Weights of a small GPT-style language model, trained from scratch on English Wikipedia: 435M tokens, 3318 steps.
Each number is 50 + 15 x the weight over its row's rms, rounded and kept within 0 to 99. Layers, rows and columns count from 0. The size before them is the row's rms in percent of the matrix's.

# layer 5 MLP down (transposed), 1536x384, rms 0.0396, rows 645-672, columns 0-127
098:53 46 50 40 77 25 25 22 66 27 62 49 44 56 53 39 42 52 63 52 56 48 57 79 46 31 65 69 45 53 53 39 69 12 76 67 49 45 54 63 56 50 68 48 17 69 34 54 66 37 79 52 15 61 69 39 50 71 35 32 47 62 50 33 52 51 44 66 11 65 18 39 82 61 24 67 52 65 66 53 62 45 48 48 24 49 50 56 48 35 54 66 67 72 36 56 40 45 34 47 58 23 32 47 63 58 50 69 71 43 49 63 53 30 65 73 50 39 65 58 29 50 57 74 30 24 51 52
098:44 34 45 39 69 35 62 33 31 42 53 35 29 24 51 67 61 55 52 29 61 37 97 52 45 63 49 47 49 26 46 45 33 54 17 38 66 39 43 65 61 35 52 56 42 60 81 46 38 38 40 39 51 84 53 25 81 31 26 99 60 36 75 50 61 55 78 66 60 47 24 66 57 52 69 42 63 54 60 31 47 62 67 70 44 50 51 61 58 50 49 39 63 52 51 60 48 55 47 47 20 75 44 47 40 41 62 60 57 76 57 71 32 74 49 37 39 40 55 56 62 69 53 52 43 40 56 45
096:58 51 68 61 48 66 62 46 65 37 76 65 41 29 35 44 39 29 28 24 53 46 50 42 29 41 60 50 51 40 62 56 75 48 91 37 36 70 60 59 24 48 45 55 58 21 93 41 26 72 65 37 51 41 27 55 75 62 40 41 24 50 56 73 37 61 61 54 65 25 57 40 54 63 28 39 49 59 27 90 77 68 82 63 44 35 37 50 75 27 78 96 44 73 44 45 30 55 53 43 46 55 58 54 28 39 30 51 55 64 39 39 38 85 56 26 59 54 60 59 43 44 58 48 63 51 26 54
100:76 44 53 29 56 56 46 42 63 49 50 52 49 46 44 28 57 63 48 43 49 55 48 59 26 47 53 53 35 66 41 53 45 53 44 55 34 38 51 50 52 46 19 61 40 65 17 57 81 47 43 34 49 26 53 52 36 46 55 42 66 34 82 34 54 68 33 35 29 68 39 76 44 57 40 45 55 69 58 20 47 46 56 49 37 51 52 47 44 50 40 24 54 43 81 37 62 51 39 27 36 99 65 49 57 60 41 55 51 35 23 45 55 43 29 60 33 81 43 32 38 65 70 35 26 47 49 25
108:28 76 47 29 52 62 49 27 23 40 55 49 19 40 52 80 31 37 45 63 57 54 78 71 39 31 76 40 62 54 63 63 51 40 60 52 53 54 45 70 24 52 48 69 59 50 41 43 24 48 55 45 36 47 45 02 45 69 44 44 63 65 55 70 48 58 36 42 38 55 41 58 40 46 55 59 65 55 28 49 69 42 61 46 79 62 54 36 53 44 39 39 68 68 42 65 46 64 88 66 46 71 49 39 62 34 45 28 70 45 41 65 66 61 27 50 35 48 59 48 60 67 57 31 64 55 59 63
103:37 44 64 40 72 30 52 44 67 75 52 55 48 40 95 51 41 46 54 61 54 26 50 62 61 39 61 56 42 64 44 62 56 47 64 55 56 37 49 64 42 56 56 51 82 48 53 62 35 55 56 40 58 49 25 23 40 43 41 62 42 47 42 31 17 77 44 65 67 59 54 58 44 65 67 62 74 51 46 55 62 50 54 20 43 84 57 27 34 64 31 64 60 38 36 57 49 63 57 44 42 40 35 51 59 52 56 36 63 56 44 65 46 61 22 16 42 46 78 50 41 62 53 51 35 61 51 56
098:68 34 66 37 64 60 45 66 28 44 50 31 46 47 70 77 63 18 30 69 46 61 20 35 55 29 45 36 48 35 39 23 13 66 47 51 34 56 58 71 40 59 43 62 37 47 62 36 36 57 45 22 30 64 28 41 63 72 83 55 53 66 17 31 55 44 50 34 58 41 69 49 51 81 39 62 62 49 38 50 47 15 73 45 63 49 52 87 42 32 72 63 61 70 44 81 56 46 57 31 23 55 40 36 23 34 64 58 50 25 54 51 57 80 78 45 19 42 48 47 47 22 58 74 46 46 67 40
097:60 36 41 34 57 69 35 41 48 68 50 46 54 44 41 54 67 59 54 70 41 51 43 64 61 54 26 54 38 44 42 56 68 55 27 57 61 67 65 57 58 71 42 42 54 58 54 73 31 49 80 38 29 60 47 55 33 35 24 70 35 42 27 39 76 31 50 14 23 29 26 71 74 87 54 66 32 43 25 90 44 41 47 68 51 44 57 64 50 56 18 33 29 33 51 58 65 34 58 41 48 25 58 47 60 40 49 61 31 31 44 37 40 74 36 59 35 51 59 72 30 58 36 46 42 35 34 59
104:62 39 51 56 44 33 56 34 56 41 66 85 55 52 31 42 41 57 65 59 56 40 51 23 49 69 45 73 28 56 28 28 53 33 80 56 20 35 64 62 70 34 20 48 65 63 66 46 34 54 46 58 54 59 53 57 45 58 79 67 59 53 56 36 28 52 34 59 38 41 50 58 61 81 99 57 50 39 48 45 75 62 78 64 29 41 67 64 51 51 45 29 62 57 48 26 55 26 46 69 43 57 51 37 50 30 30 56 48 66 30 37 65 40 46 56 48 48 47 44 74 51 44 20 59 66 54 49
105:48 59 61 54 40 52 36 63 57 54 66 59 36 73 42 24 73 15 63 62 41 67 55 39 38 39 31 81 36 49 53 57 80 85 48 37 44 41 52 44 79 36 69 47 73 54 77 86 29 55 44 64 56 50 35 35 52 49 63 74 37 49 27 50 35 71 58 82 53 70 53 48 80 66 64 59 51 43 67 72 52 56 28 43 75 35 51 60 56 24 83 31 72 74 53 42 68 36 50 49 45 56 59 34 44 76 42 66 67 45 51 69 44 34 35 42 55 54 61 30 24 47 57 40 51 52 29 72
106:54 50 23 35 59 51 49 36 49 29 47 46 40 30 56 53 37 59 41 69 49 18 43 53 42 27 53 54 20 58 54 60 67 54 58 49 43 56 63 92 40 42 33 67 32 65 52 47 57 51 30 49 47 58 53 38 35 50 52 67 58 46 50 68 49 35 29 91 48 70 50 40 43 18 30 34 71 59 60 27 37 41 63 41 48 52 33 44 36 00 64 63 40 50 67 57 41 44 19 53 26 60 57 40 62 43 59 36 38 40 52 56 68 38 47 55 46 49 48 37 30 55 64 13 39 50 81 72
091:71 44 43 20 25 47 68 73 19 29 71 37 46 46 56 37 59 59 56 59 54 45 77 34 43 61 35 55 67 55 58 62 27 66 48 43 28 45 55 74 57 61 30 52 57 73 37 53 64 47 49 49 36 43 41 01 62 43 71 59 45 56 39 32 30 61 58 32 43 53 69 48 76 36 44 65 36 21 27 42 43 50 40 57 55 37 72 34 46 47 55 89 69 40 34 65 58 36 69 72 56 52 65 58 64 45 61 47 40 81 70 54 50 50 54 47 37 40 40 60 57 29 56 56 21 54 30 60
089:70 51 48 59 68 59 48 69 38 47 43 51 33 47 51 30 47 59 58 66 71 42 44 50 47 77 29 58 63 49 39 18 23 45 52 84 42 46 38 56 83 49 29 65 60 58 35 47 43 44 38 54 71 53 87 28 82 48 45 48 44 30 38 15 58 57 71 48 46 56 69 48 39 60 40 48 34 71 38 64 45 50 41 54 48 40 36 48 39 26 43 70 42 65 54 16 45 48 51 47 59 30 62 45 45 79 47 45 48 50 50 49 38 35 44 26 53 42 56 58 43 54 35 68 50 63 51 52
099:50 47 51 70 38 52 32 57 58 59 49 69 53 51 35 42 45 38 33 58 18 44 55 50 28 41 27 63 49 46 26 68 58 51 42 53 22 40 04 66 61 29 40 52 50 56 44 67 43 51 52 71 36 68 43 59 37 58 42 31 54 46 66 53 46 46 50 28 71 38 58 42 41 37 52 51 30 61 68 34 65 67 48 49 81 50 59 37 33 55 30 38 36 53 52 49 58 46 51 64 42 32 61 53 58 55 30 60 53 47 45 32 45 49 55 41 60 49 31 55 80 54 64 49 51 49 66 65
102:37 61 36 36 33 14 40 56 25 45 71 42 24 82 67 51 57 35 66 55 71 50 61 57 64 48 46 53 60 61 57 30 72 61 64 47 31 41 47 53 86 40 67 38 19 41 42 51 50 65 46 27 55 33 31 59 42 42 66 22 62 46 70 66 52 66 30 62 57 46 38 56 49 45 33 44 48 58 77 61 40 27 43 40 42 57 22 60 58 64 51 31 40 45 46 64 60 47 57 08 60 51 89 55 61 61 62 54 25 50 59 37 25 41 74 56 64 73 67 52 54 43 84 57 41 59 53 52
103:79 56 49 53 42 25 28 52 24 40 57 20 65 40 30 51 43 46 76 60 63 55 15 43 51 45 48 28 50 78 22 55 59 83 49 61 61 50 50 44 41 55 23 48 25 46 22 61 42 30 31 40 46 37 29 73 29 54 84 45 36 59 45 13 41 52 51 18 39 60 57 70 58 22 62 53 44 66 50 66 37 60 37 36 37 56 51 26 62 19 32 41 54 66 52 60 73 57 29 30 51 28 29 43 63 63 65 49 50 65 43 34 52 54 65 58 62 31 38 49 45 59 66 63 53 55 40 55
096:47 25 37 55 53 54 59 54 42 69 56 47 58 55 54 36 49 36 54 53 58 34 52 49 34 67 28 53 54 65 47 34 35 48 45 29 63 67 56 51 47 68 51 44 49 43 49 29 59 79 64 55 49 47 72 37 36 43 32 30 80 77 49 34 45 36 81 40 47 52 42 71 12 46 71 50 57 46 54 30 40 44 32 46 60 37 36 48 66 64 77 62 33 71 53 22 58 36 32 56 46 35 61 85 72 46 46 58 45 47 48 79 54 56 41 49 55 45 54 37 52 83 75 62 29 61 35 45
097:50 40 51 39 58 42 49 80 49 60 38 64 60 34 76 71 48 38 44 26 65 50 74 47 52 39 47 24 61 59 47 24 45 46 60 77 41 49 23 44 32 42 20 71 62 16 86 36 38 45 51 73 58 52 65 56 40 57 29 54 59 62 43 45 48 42 52 39 69 56 60 33 29 64 36 53 51 49 39 56 73 57 50 40 80 56 22 67 61 58 49 47 42 56 39 54 58 46 18 38 40 44 60 50 48 94 53 31 41 16 69 59 44 43 33 20 62 54 63 50 59 48 62 53 71 38 58 65
092:43 54 46 25 35 28 33 80 56 45 62 72 33 64 55 48 43 42 52 41 54 63 50 65 44 41 55 57 32 41 51 51 47 56 49 58 46 66 50 41 74 49 42 22 22 34 42 57 40 52 48 49 55 36 32 61 57 45 17 81 50 35 49 30 35 38 76 55 64 61 21 44 47 66 52 24 48 81 75 63 09 36 64 54 19 40 58 29 18 53 49 39 65 62 42 75 44 45 31 47 60 12 57 59 43 68 62 18 72 45 49 80 21 40 37 67 52 36 59 57 62 69 57 52 72 72 57 40
102:49 44 54 29 63 27 67 69 34 74 79 65 36 26 48 55 48 36 54 34 65 64 31 69 68 60 43 58 56 53 53 82 47 44 60 23 78 33 25 55 36 49 30 38 51 53 89 77 45 55 23 41 61 55 42 49 52 67 58 43 30 48 49 55 63 70 55 19 58 35 46 38 59 30 71 50 85 51 56 45 50 53 55 48 58 57 54 66 48 47 24 38 55 20 72 29 78 52 81 47 72 46 25 44 77 46 41 31 53 51 46 50 92 80 50 52 36 38 51 70 39 44 39 41 57 39 62 42
101:64 41 57 29 63 50 56 73 23 70 57 62 55 45 62 58 67 46 56 69 57 61 52 39 36 05 58 54 32 40 48 42 42 59 51 62 59 61 61 74 45 56 64 45 57 40 39 54 51 50 56 35 55 56 49 33 38 84 34 51 44 31 67 41 23 21 48 78 39 74 32 37 43 48 51 55 44 34 84 64 37 47 62 58 25 34 74 46 71 50 63 41 19 13 36 69 56 44 57 33 64 53 67 50 40 76 66 59 24 61 29 45 51 59 22 64 61 60 59 59 23 70 45 54 66 50 54 56
095:45 65 43 52 18 53 72 62 56 55 46 43 45 74 40 54 40 63 84 51 53 26 65 55 16 40 55 41 66 40 48 56 37 69 58 36 55 48 63 48 51 29 47 48 44 41 37 38 75 57 48 75 67 59 55 51 45 51 58 61 88 56 50 47 57 24 62 37 49 37 47 55 47 52 27 66 50 28 59 37 36 51 50 24 48 53 66 41 78 36 46 48 68 54 57 45 39 15 29 58 62 40 41 47 54 69 37 49 27 56 55 56 37 39 30 58 28 73 57 49 46 42 66 52 34 42 36 51
100:30 37 70 37 45 49 37 27 47 24 38 48 33 49 62 21 40 80 39 33 67 36 37 52 01 58 44 55 47 52 43 60 64 66 47 31 70 39 62 43 61 55 58 45 27 58 34 63 55 54 16 48 47 71 09 60 75 83 51 45 29 51 42 37 46 44 68 75 65 35 49 44 51 93 58 38 50 20 59 67 53 21 30 55 51 64 70 53 53 77 62 55 36 37 27 51 49 62 53 48 59 44 74 29 21 38 65 57 37 61 60 69 48 43 53 28 40 57 51 65 75 66 20 45 57 58 38 42
099:36 51 61 52 55 39 55 57 39 82 52 49 50 51 30 51 50 28 45 40 56 65 55 62 44 57 64 54 56 53 29 61 29 50 50 50 50 64 48 41 39 39 40 57 51 17 63 49 50 55 17 41 45 33 19 29 52 35 36 45 46 60 48 43 24 71 35 55 99 39 25 50 50 71 69 51 86 56 43 39 43 57 46 38 46 37 35 69 35 46 59 73 40 49 58 52 30 65 50 73 25 32 52 53 53 21 50 79 52 34 57 41 81 87 48 55 60 42 18 61 45 25 31 43 66 64 58 50
096:40 32 34 33 42 37 54 32 50 58 27 58 34 55 62 44 67 55 75 54 64 52 38 79 71 52 72 54 69 52 53 49 62 22 34 44 63 51 54 68 51 22 72 26 57 42 46 71 65 52 39 27 26 54 21 34 43 68 23 49 42 02 34 30 52 38 56 31 32 45 57 61 40 79 41 20 64 33 75 49 46 50 46 51 44 33 66 21 65 49 52 58 55 89 61 54 49 65 35 42 42 49 27 49 40 69 56 35 50 30 77 52 51 45 42 74 29 43 34 07 36 82 41 35 46 31 37 50
090:38 48 43 38 19 42 47 30 59 66 06 52 44 47 31 28 66 42 72 55 52 52 41 52 68 41 42 67 42 22 26 63 51 36 51 18 57 36 19 52 65 53 50 36 49 35 47 29 21 29 72 53 53 47 48 44 49 52 40 72 71 18 44 44 37 34 71 45 70 33 38 50 59 33 41 56 40 36 76 55 56 43 64 44 44 41 38 36 47 21 44 71 52 53 74 58 60 64 29 58 40 46 51 59 57 61 66 50 38 31 55 40 63 21 39 30 53 64 47 35 42 53 38 58 20 66 38 66
100:38 43 57 65 35 28 61 56 61 36 24 34 30 59 75 47 43 36 68 40 44 58 60 69 54 57 38 50 48 31 46 57 64 63 11 72 54 59 77 42 48 29 35 35 29 49 59 56 40 60 46 49 36 71 39 46 38 39 46 50 45 58 65 46 72 39 49 54 52 52 59 60 38 78 34 64 41 36 62 38 26 48 30 88 23 68 74 76 64 48 41 49 67 41 23 53 65 45 29 59 47 76 59 47 69 58 32 52 49 25 70 48 42 45 48 49 64 30 64 48 57 44 76 55 40 55 29 32
098:43 47 31 45 57 52 52 52 53 42 55 54 52 65 48 39 40 48 71 46 53 61 74 39 66 35 35 58 39 50 35 29 35 40 80 40 59 64 49 48 54 30 13 86 51 37 61 47 43 48 33 46 45 34 28 50 45 37 34 44 41 38 50 67 60 54 54 53 36 40 46 52 34 62 47 45 23 52 59 72 56 49 53 70 54 39 29 19 49 80 24 64 22 43 43 56 61 86 33 34 59 47 27 57 81 47 38 21 38 29 49 35 59 45 45 42 51 37 70 38 39 39 44 63 56 51 48 53
# layer 5 MLP up, 1536x384, rms 0.0762, rows 646-672, columns 0-127
105:48 72 63 49 52 50 45 29 67 36 31 57 57 36 49 40 52 58 42 49 46 37 45 59 30 56 28 55 56 53 25 49 53 56 65 53 55 50 63 40 51 64 51 62 57 41 70 41 33 43 65 55 30 70 55 31 53 45 32 59 52 57 25 27 40 45 46 42 47 42 34 38 33 67 45 65 77 59 36 64 32 34 73 61 61 75 45 35 97 76 79 60 67 51 73 58 57 61 56 40 59 50 65 41 51 64 40 57 56 53 52 54 22 49 73 44 42 19 61 46 79 58 77 59 48 37 35 43
090:79 41 19 24 65 47 53 59 43 48 37 43 53 61 46 48 37 41 68 37 74 30 46 55 32 39 57 10 34 62 22 52 21 37 45 78 64 65 54 37 60 32 77 60 31 38 42 80 79 43 37 53 15 76 61 48 63 48 57 34 50 39 68 54 51 48 50 33 41 58 47 34 37 37 59 69 75 41 39 62 51 39 34 74 52 48 53 83 25 47 43 31 44 42 48 47 40 83 62 49 52 65 77 41 59 45 58 71 92 58 70 36 49 55 39 73 52 35 50 57 63 60 45 56 48 48 42 44
103:37 18 54 54 40 52 64 47 52 59 55 64 57 36 43 62 40 75 81 42 29 51 60 67 62 41 39 61 43 57 46 63 34 53 99 54 58 65 46 54 54 45 72 45 59 64 64 39 40 53 47 56 49 75 34 21 54 42 56 27 60 76 48 76 43 33 79 37 64 55 34 27 68 51 63 49 53 61 53 49 42 21 82 36 52 72 69 64 29 53 50 65 33 41 39 35 60 57 65 40 77 50 39 58 40 55 63 20 34 62 49 27 63 51 51 49 43 44 76 57 58 65 20 61 58 32 34 72
110:37 51 29 83 31 56 59 51 99 52 65 26 32 38 56 24 47 50 51 79 45 29 47 49 58 29 40 57 43 47 62 58 69 36 76 57 33 47 48 61 68 43 54 46 72 59 48 63 51 60 40 47 19 40 78 50 63 65 49 46 59 28 42 46 67 52 73 37 58 65 72 46 62 46 55 51 48 64 37 53 45 53 35 26 66 57 51 72 94 23 56 21 71 20 49 30 39 61 64 46 51 25 23 38 50 62 49 36 48 55 74 40 61 72 38 59 30 74 29 52 78 52 36 51 28 41 39 60
106:56 69 38 57 82 61 72 50 37 48 41 59 19 60 60 82 47 52 47 61 60 35 54 49 41 64 57 53 58 69 64 42 62 52 52 47 63 37 56 57 83 54 40 45 79 59 44 35 41 35 42 62 45 31 38 42 29 57 47 64 65 77 61 65 56 74 41 65 56 49 38 61 47 81 50 59 36 35 49 39 62 57 42 46 42 51 54 64 66 36 44 49 49 51 30 11 62 45 49 56 67 74 25 47 26 67 60 44 44 35 36 38 59 51 39 67 73 54 47 64 68 33 33 51 40 83 44 51
090:38 54 29 52 82 47 38 50 63 22 47 61 40 44 50 34 16 46 52 56 80 60 55 39 41 44 41 34 43 46 47 87 64 40 60 44 57 21 72 54 46 68 32 61 47 26 41 50 68 79 61 82 48 23 23 59 34 41 56 42 52 34 42 64 28 57 60 56 28 23 52 47 42 53 51 38 37 51 45 57 62 57 45 65 59 70 55 48 48 29 57 41 49 53 50 55 48 31 57 55 56 76 53 13 60 75 56 67 75 65 61 44 49 32 41 59 60 47 48 29 67 19 48 42 50 45 21 38
099:65 56 40 54 63 55 58 45 70 45 21 47 47 65 70 55 48 49 54 53 59 59 68 32 58 41 42 38 88 32 51 80 50 41 41 34 38 54 57 74 51 82 30 18 33 41 44 21 35 70 37 95 28 29 67 55 52 48 58 43 58 47 43 66 51 54 23 47 37 59 65 63 59 65 50 48 53 37 49 59 56 46 78 61 44 58 68 64 79 60 60 69 64 59 62 59 36 52 58 41 55 45 64 52 59 41 82 29 63 85 66 43 72 42 47 45 67 57 26 46 65 64 49 62 60 58 44 29
100:79 48 49 49 25 41 16 51 41 32 61 42 63 54 31 52 54 36 44 35 60 28 27 27 64 46 16 32 25 67 59 62 18 48 45 56 56 41 34 38 52 58 32 61 30 33 69 31 37 41 27 77 51 32 41 71 63 57 39 50 24 64 41 29 44 56 71 59 55 43 55 37 41 82 66 44 57 59 60 52 63 58 00 67 65 61 40 55 56 77 69 58 68 36 62 63 21 30 62 60 37 56 44 53 36 58 36 46 35 35 63 56 33 71 61 53 59 43 45 49 32 57 42 47 68 45 64 57
103:46 55 38 32 59 35 76 44 41 45 54 55 17 48 51 42 92 47 38 31 89 59 68 51 52 51 27 53 55 39 17 52 67 60 56 55 58 68 48 47 42 59 68 66 55 86 39 65 44 54 57 47 71 40 65 37 51 77 27 31 27 20 51 48 38 48 42 47 55 44 23 42 50 39 62 32 31 53 42 54 39 37 56 40 32 47 91 53 44 34 32 60 49 51 39 66 58 53 81 47 53 59 48 51 53 64 55 37 50 37 75 70 39 22 52 32 40 58 16 39 60 37 69 49 64 59 70 39
107:21 64 16 61 22 57 69 49 42 62 29 27 54 67 47 36 62 47 50 53 31 60 62 66 36 57 59 66 41 27 38 67 48 46 40 50 56 17 20 59 38 54 28 61 61 63 44 20 52 33 38 26 45 39 45 55 55 55 52 40 37 40 61 67 61 52 45 60 55 65 47 66 61 47 58 46 45 67 03 56 74 48 52 48 41 45 63 51 48 47 63 56 40 35 41 47 27 37 33 38 52 46 28 19 72 36 38 63 39 62 87 54 43 48 55 42 72 62 62 72 16 67 29 42 51 35 19 54
098:60 53 38 57 42 74 49 67 63 50 18 36 57 44 22 47 33 40 32 61 53 69 43 69 56 35 44 61 73 38 57 76 43 74 51 49 43 55 50 34 33 45 31 28 73 36 39 71 16 45 54 46 62 65 43 28 53 40 41 49 35 56 74 48 48 87 54 45 60 77 51 53 29 58 52 34 51 55 70 58 51 64 55 30 72 71 57 26 50 43 54 02 19 39 27 45 54 59 61 55 66 85 48 44 64 38 40 47 27 38 57 24 46 29 34 52 33 67 46 55 58 43 55 70 59 63 78 39
095:47 19 44 40 64 73 56 76 58 55 51 23 52 84 55 56 67 33 28 23 27 43 33 62 46 28 60 16 11 52 70 43 47 62 32 55 53 46 66 75 84 36 48 69 44 48 76 47 56 58 59 39 45 47 51 79 69 48 49 62 55 57 33 54 50 83 48 65 83 36 39 41 32 59 35 63 50 41 61 53 33 45 67 26 69 46 44 58 68 34 42 46 42 30 57 78 37 30 40 59 36 37 33 27 54 36 53 60 55 62 50 49 53 54 46 37 58 54 58 25 39 47 51 88 60 51 43 51
096:59 39 28 53 63 28 58 35 61 71 34 64 70 52 41 45 33 65 77 49 33 62 54 51 43 46 52 40 64 48 32 46 72 42 42 80 47 56 52 45 66 48 49 72 59 56 39 82 27 47 44 46 40 70 83 43 64 54 59 57 47 48 50 50 35 53 59 51 32 52 21 33 66 55 46 62 63 29 27 44 51 44 59 57 36 59 69 37 38 36 36 66 47 65 51 38 57 65 63 67 61 35 61 40 18 39 51 61 38 51 34 48 65 59 77 83 34 19 57 43 76 52 37 32 26 43 59 55
099:74 38 26 60 41 62 35 64 49 83 67 56 65 63 56 62 76 46 40 33 44 65 61 43 54 54 47 59 52 48 88 61 33 46 47 31 51 44 60 42 56 68 54 78 43 65 28 58 31 42 35 57 69 99 61 49 32 57 60 44 30 55 65 48 64 67 65 49 79 45 38 65 39 48 51 59 43 46 30 56 32 39 43 53 81 74 51 45 56 44 34 70 22 48 62 41 31 44 57 50 48 33 63 26 40 59 65 53 28 37 50 38 41 39 20 53 63 50 65 37 52 35 51 61 52 51 46 84
099:70 33 37 52 64 33 65 53 34 68 40 50 71 13 58 76 52 50 23 39 57 36 40 56 81 53 65 64 64 30 43 53 38 48 54 42 46 91 62 45 69 31 49 67 71 46 50 63 80 34 35 29 53 50 61 30 49 43 41 56 49 24 57 65 46 43 29 66 50 55 52 58 47 62 46 48 27 59 54 46 55 57 52 59 65 44 41 39 52 62 49 35 21 66 20 39 40 76 50 56 67 49 41 56 65 66 53 67 24 56 51 50 52 77 56 63 59 65 59 43 68 41 61 46 58 45 57 59
095:58 46 52 56 50 49 75 45 53 63 46 42 43 53 29 62 44 36 72 62 58 23 43 55 67 47 27 65 52 51 36 46 25 16 71 56 61 42 27 84 45 50 43 51 41 62 38 47 44 57 70 61 39 49 34 64 41 38 26 40 42 51 39 57 62 37 58 67 50 21 25 64 49 55 61 62 54 70 31 56 41 53 99 70 43 49 69 51 39 44 39 52 61 24 45 64 43 45 62 58 47 57 34 42 61 39 65 57 69 67 81 45 33 06 55 68 75 47 46 44 61 57 51 66 45 69 49 45
101:52 45 74 55 37 43 76 43 76 65 36 54 62 41 45 52 48 34 61 40 27 47 66 59 57 38 58 62 61 68 38 90 24 33 48 51 62 51 63 52 55 52 48 46 41 41 54 84 45 16 65 54 52 53 72 70 51 60 33 59 39 72 54 60 38 37 42 38 43 31 62 55 44 10 41 57 56 31 35 76 60 44 41 69 61 54 21 49 11 57 38 48 56 66 71 49 30 59 71 50 61 53 49 95 32 41 53 45 36 46 54 58 59 31 43 60 70 52 56 71 32 62 61 23 57 75 47 53
097:57 46 64 36 59 61 87 44 39 33 59 21 53 61 62 45 45 33 85 41 52 62 51 46 48 55 38 35 57 68 69 42 35 50 20 57 74 76 65 33 30 27 80 44 55 42 61 87 42 35 49 56 43 46 40 79 50 62 23 56 42 56 54 39 55 71 41 26 39 50 66 46 66 80 64 58 73 61 40 59 42 57 55 51 48 43 22 60 41 25 74 56 56 64 56 39 26 50 48 53 57 73 62 53 15 49 40 27 37 60 90 27 53 50 32 50 49 23 50 45 40 44 41 64 41 33 64 76
096:65 46 58 56 42 59 29 50 67 59 31 51 64 63 37 39 40 59 38 62 62 52 61 73 51 27 42 50 64 56 44 72 53 64 42 38 66 23 50 46 44 23 55 65 38 27 66 99 30 27 56 41 56 46 52 35 50 59 33 26 63 44 39 62 51 54 54 61 72 39 27 50 44 44 29 46 38 78 27 56 44 41 74 62 60 59 49 58 27 36 44 47 59 22 62 21 51 42 82 32 44 45 39 34 44 65 47 34 40 63 52 33 53 51 64 43 41 37 67 48 62 53 72 29 39 18 47 62
098:47 41 32 38 56 66 45 24 52 57 43 50 32 56 40 68 65 50 49 24 21 59 45 56 64 69 52 69 57 33 39 37 52 71 31 68 32 55 37 55 50 46 46 67 88 47 37 44 70 53 48 40 33 62 47 15 52 55 40 53 71 70 33 57 50 40 41 46 51 55 35 55 61 24 54 39 25 38 39 47 29 42 37 73 76 62 55 35 59 28 73 43 30 65 39 51 58 27 63 25 64 61 65 60 22 73 65 54 47 58 50 54 63 71 42 79 64 18 54 48 50 54 45 38 36 34 71 26
093:45 57 32 75 56 38 58 32 25 71 51 66 70 29 52 46 63 50 46 68 36 43 40 28 45 72 50 54 28 69 14 46 67 57 67 61 75 51 96 54 35 26 29 47 47 45 34 55 41 54 32 52 50 57 39 24 50 29 59 52 17 39 75 49 57 61 76 77 46 52 50 55 49 41 22 55 41 85 53 51 46 68 45 35 49 28 57 48 69 40 61 68 51 64 52 42 26 40 75 69 31 65 60 53 22 51 35 43 53 54 55 55 34 28 42 61 92 32 47 62 72 40 54 54 45 54 36 65
101:71 83 33 44 79 71 65 66 60 48 58 48 47 38 47 84 57 33 29 73 41 59 72 42 48 44 70 55 37 49 69 58 76 35 54 45 23 22 61 11 40 60 46 46 36 38 46 31 45 56 54 39 31 47 58 51 76 34 34 72 58 47 15 34 19 30 46 38 37 59 79 34 78 35 72 36 61 66 58 76 52 50 65 80 67 29 80 42 38 26 52 23 44 46 51 45 52 38 36 58 54 48 56 14 64 29 42 75 36 42 40 41 46 51 52 65 49 37 60 44 49 47 49 65 70 72 56 62
105:44 64 60 68 54 52 51 44 65 57 46 38 63 43 43 61 31 32 70 72 54 79 33 43 78 32 31 43 57 54 65 43 46 52 51 44 22 69 59 45 71 58 49 23 62 35 45 32 33 67 76 67 60 47 55 64 36 27 77 59 49 57 38 51 53 72 66 86 59 68 52 59 34 47 56 39 43 54 77 56 62 56 54 44 57 57 39 36 33 75 65 74 59 05 64 33 40 34 45 35 38 58 49 28 42 55 33 55 62 30 47 55 64 18 60 67 66 45 42 48 37 72 57 50 45 46 72 38
099:66 22 15 82 28 86 22 61 57 43 62 45 53 46 68 36 69 40 60 53 62 50 50 31 71 31 37 31 42 45 27 75 44 36 13 43 26 47 54 57 77 62 83 53 80 41 79 36 58 27 64 35 61 43 54 39 42 55 54 46 42 49 82 52 43 37 43 49 34 45 16 52 64 38 78 40 63 47 49 75 55 73 70 44 72 26 48 43 41 50 56 77 52 73 41 48 50 59 37 31 71 70 74 35 45 77 31 79 54 60 47 63 48 86 48 48 40 15 44 30 44 48 66 35 35 73 46 65
088:57 61 29 99 50 61 63 65 41 38 63 84 49 48 55 36 21 41 33 41 95 47 59 55 52 42 23 43 29 53 20 29 43 77 74 58 84 57 80 44 60 53 46 61 47 49 67 69 73 72 72 39 51 37 59 59 67 80 28 49 56 47 37 47 53 33 31 52 59 43 47 46 53 57 39 57 57 46 20 20 73 56 37 43 42 85 42 56 62 58 53 34 37 74 63 29 45 49 80 46 48 42 52 31 37 52 79 54 34 58 66 50 36 59 47 51 46 48 57 53 56 30 70 57 58 47 67 74
097:71 51 61 33 55 68 62 72 49 37 66 61 56 39 36 31 64 81 36 41 54 37 53 61 52 68 60 37 41 37 40 27 48 28 53 49 49 46 47 27 74 37 49 45 51 27 20 38 41 87 56 40 75 31 56 40 69 64 76 42 55 49 48 56 35 60 37 44 45 78 55 55 44 37 61 58 42 65 41 64 46 29 65 44 75 44 40 26 19 51 39 29 46 41 51 52 55 34 52 59 69 62 34 41 42 35 62 50 56 71 45 56 61 59 68 40 60 19 25 51 51 56 27 45 47 41 55 79
087:56 49 74 71 73 72 61 00 60 59 68 63 59 55 54 37 59 45 58 24 57 26 34 34 22 66 52 47 64 77 22 24 58 51 56 65 38 56 56 39 51 59 37 48 59 34 46 44 75 49 53 57 53 35 59 42 35 52 83 63 53 59 46 56 44 46 46 52 43 46 60 62 75 42 49 65 64 47 42 83 47 42 22 47 49 63 57 53 36 43 63 51 44 77 43 40 99 72 58 52 36 61 57 44 52 50 42 32 36 75 44 12 59 54 58 07 54 32 20 62 36 60 62 55 66 72 54 39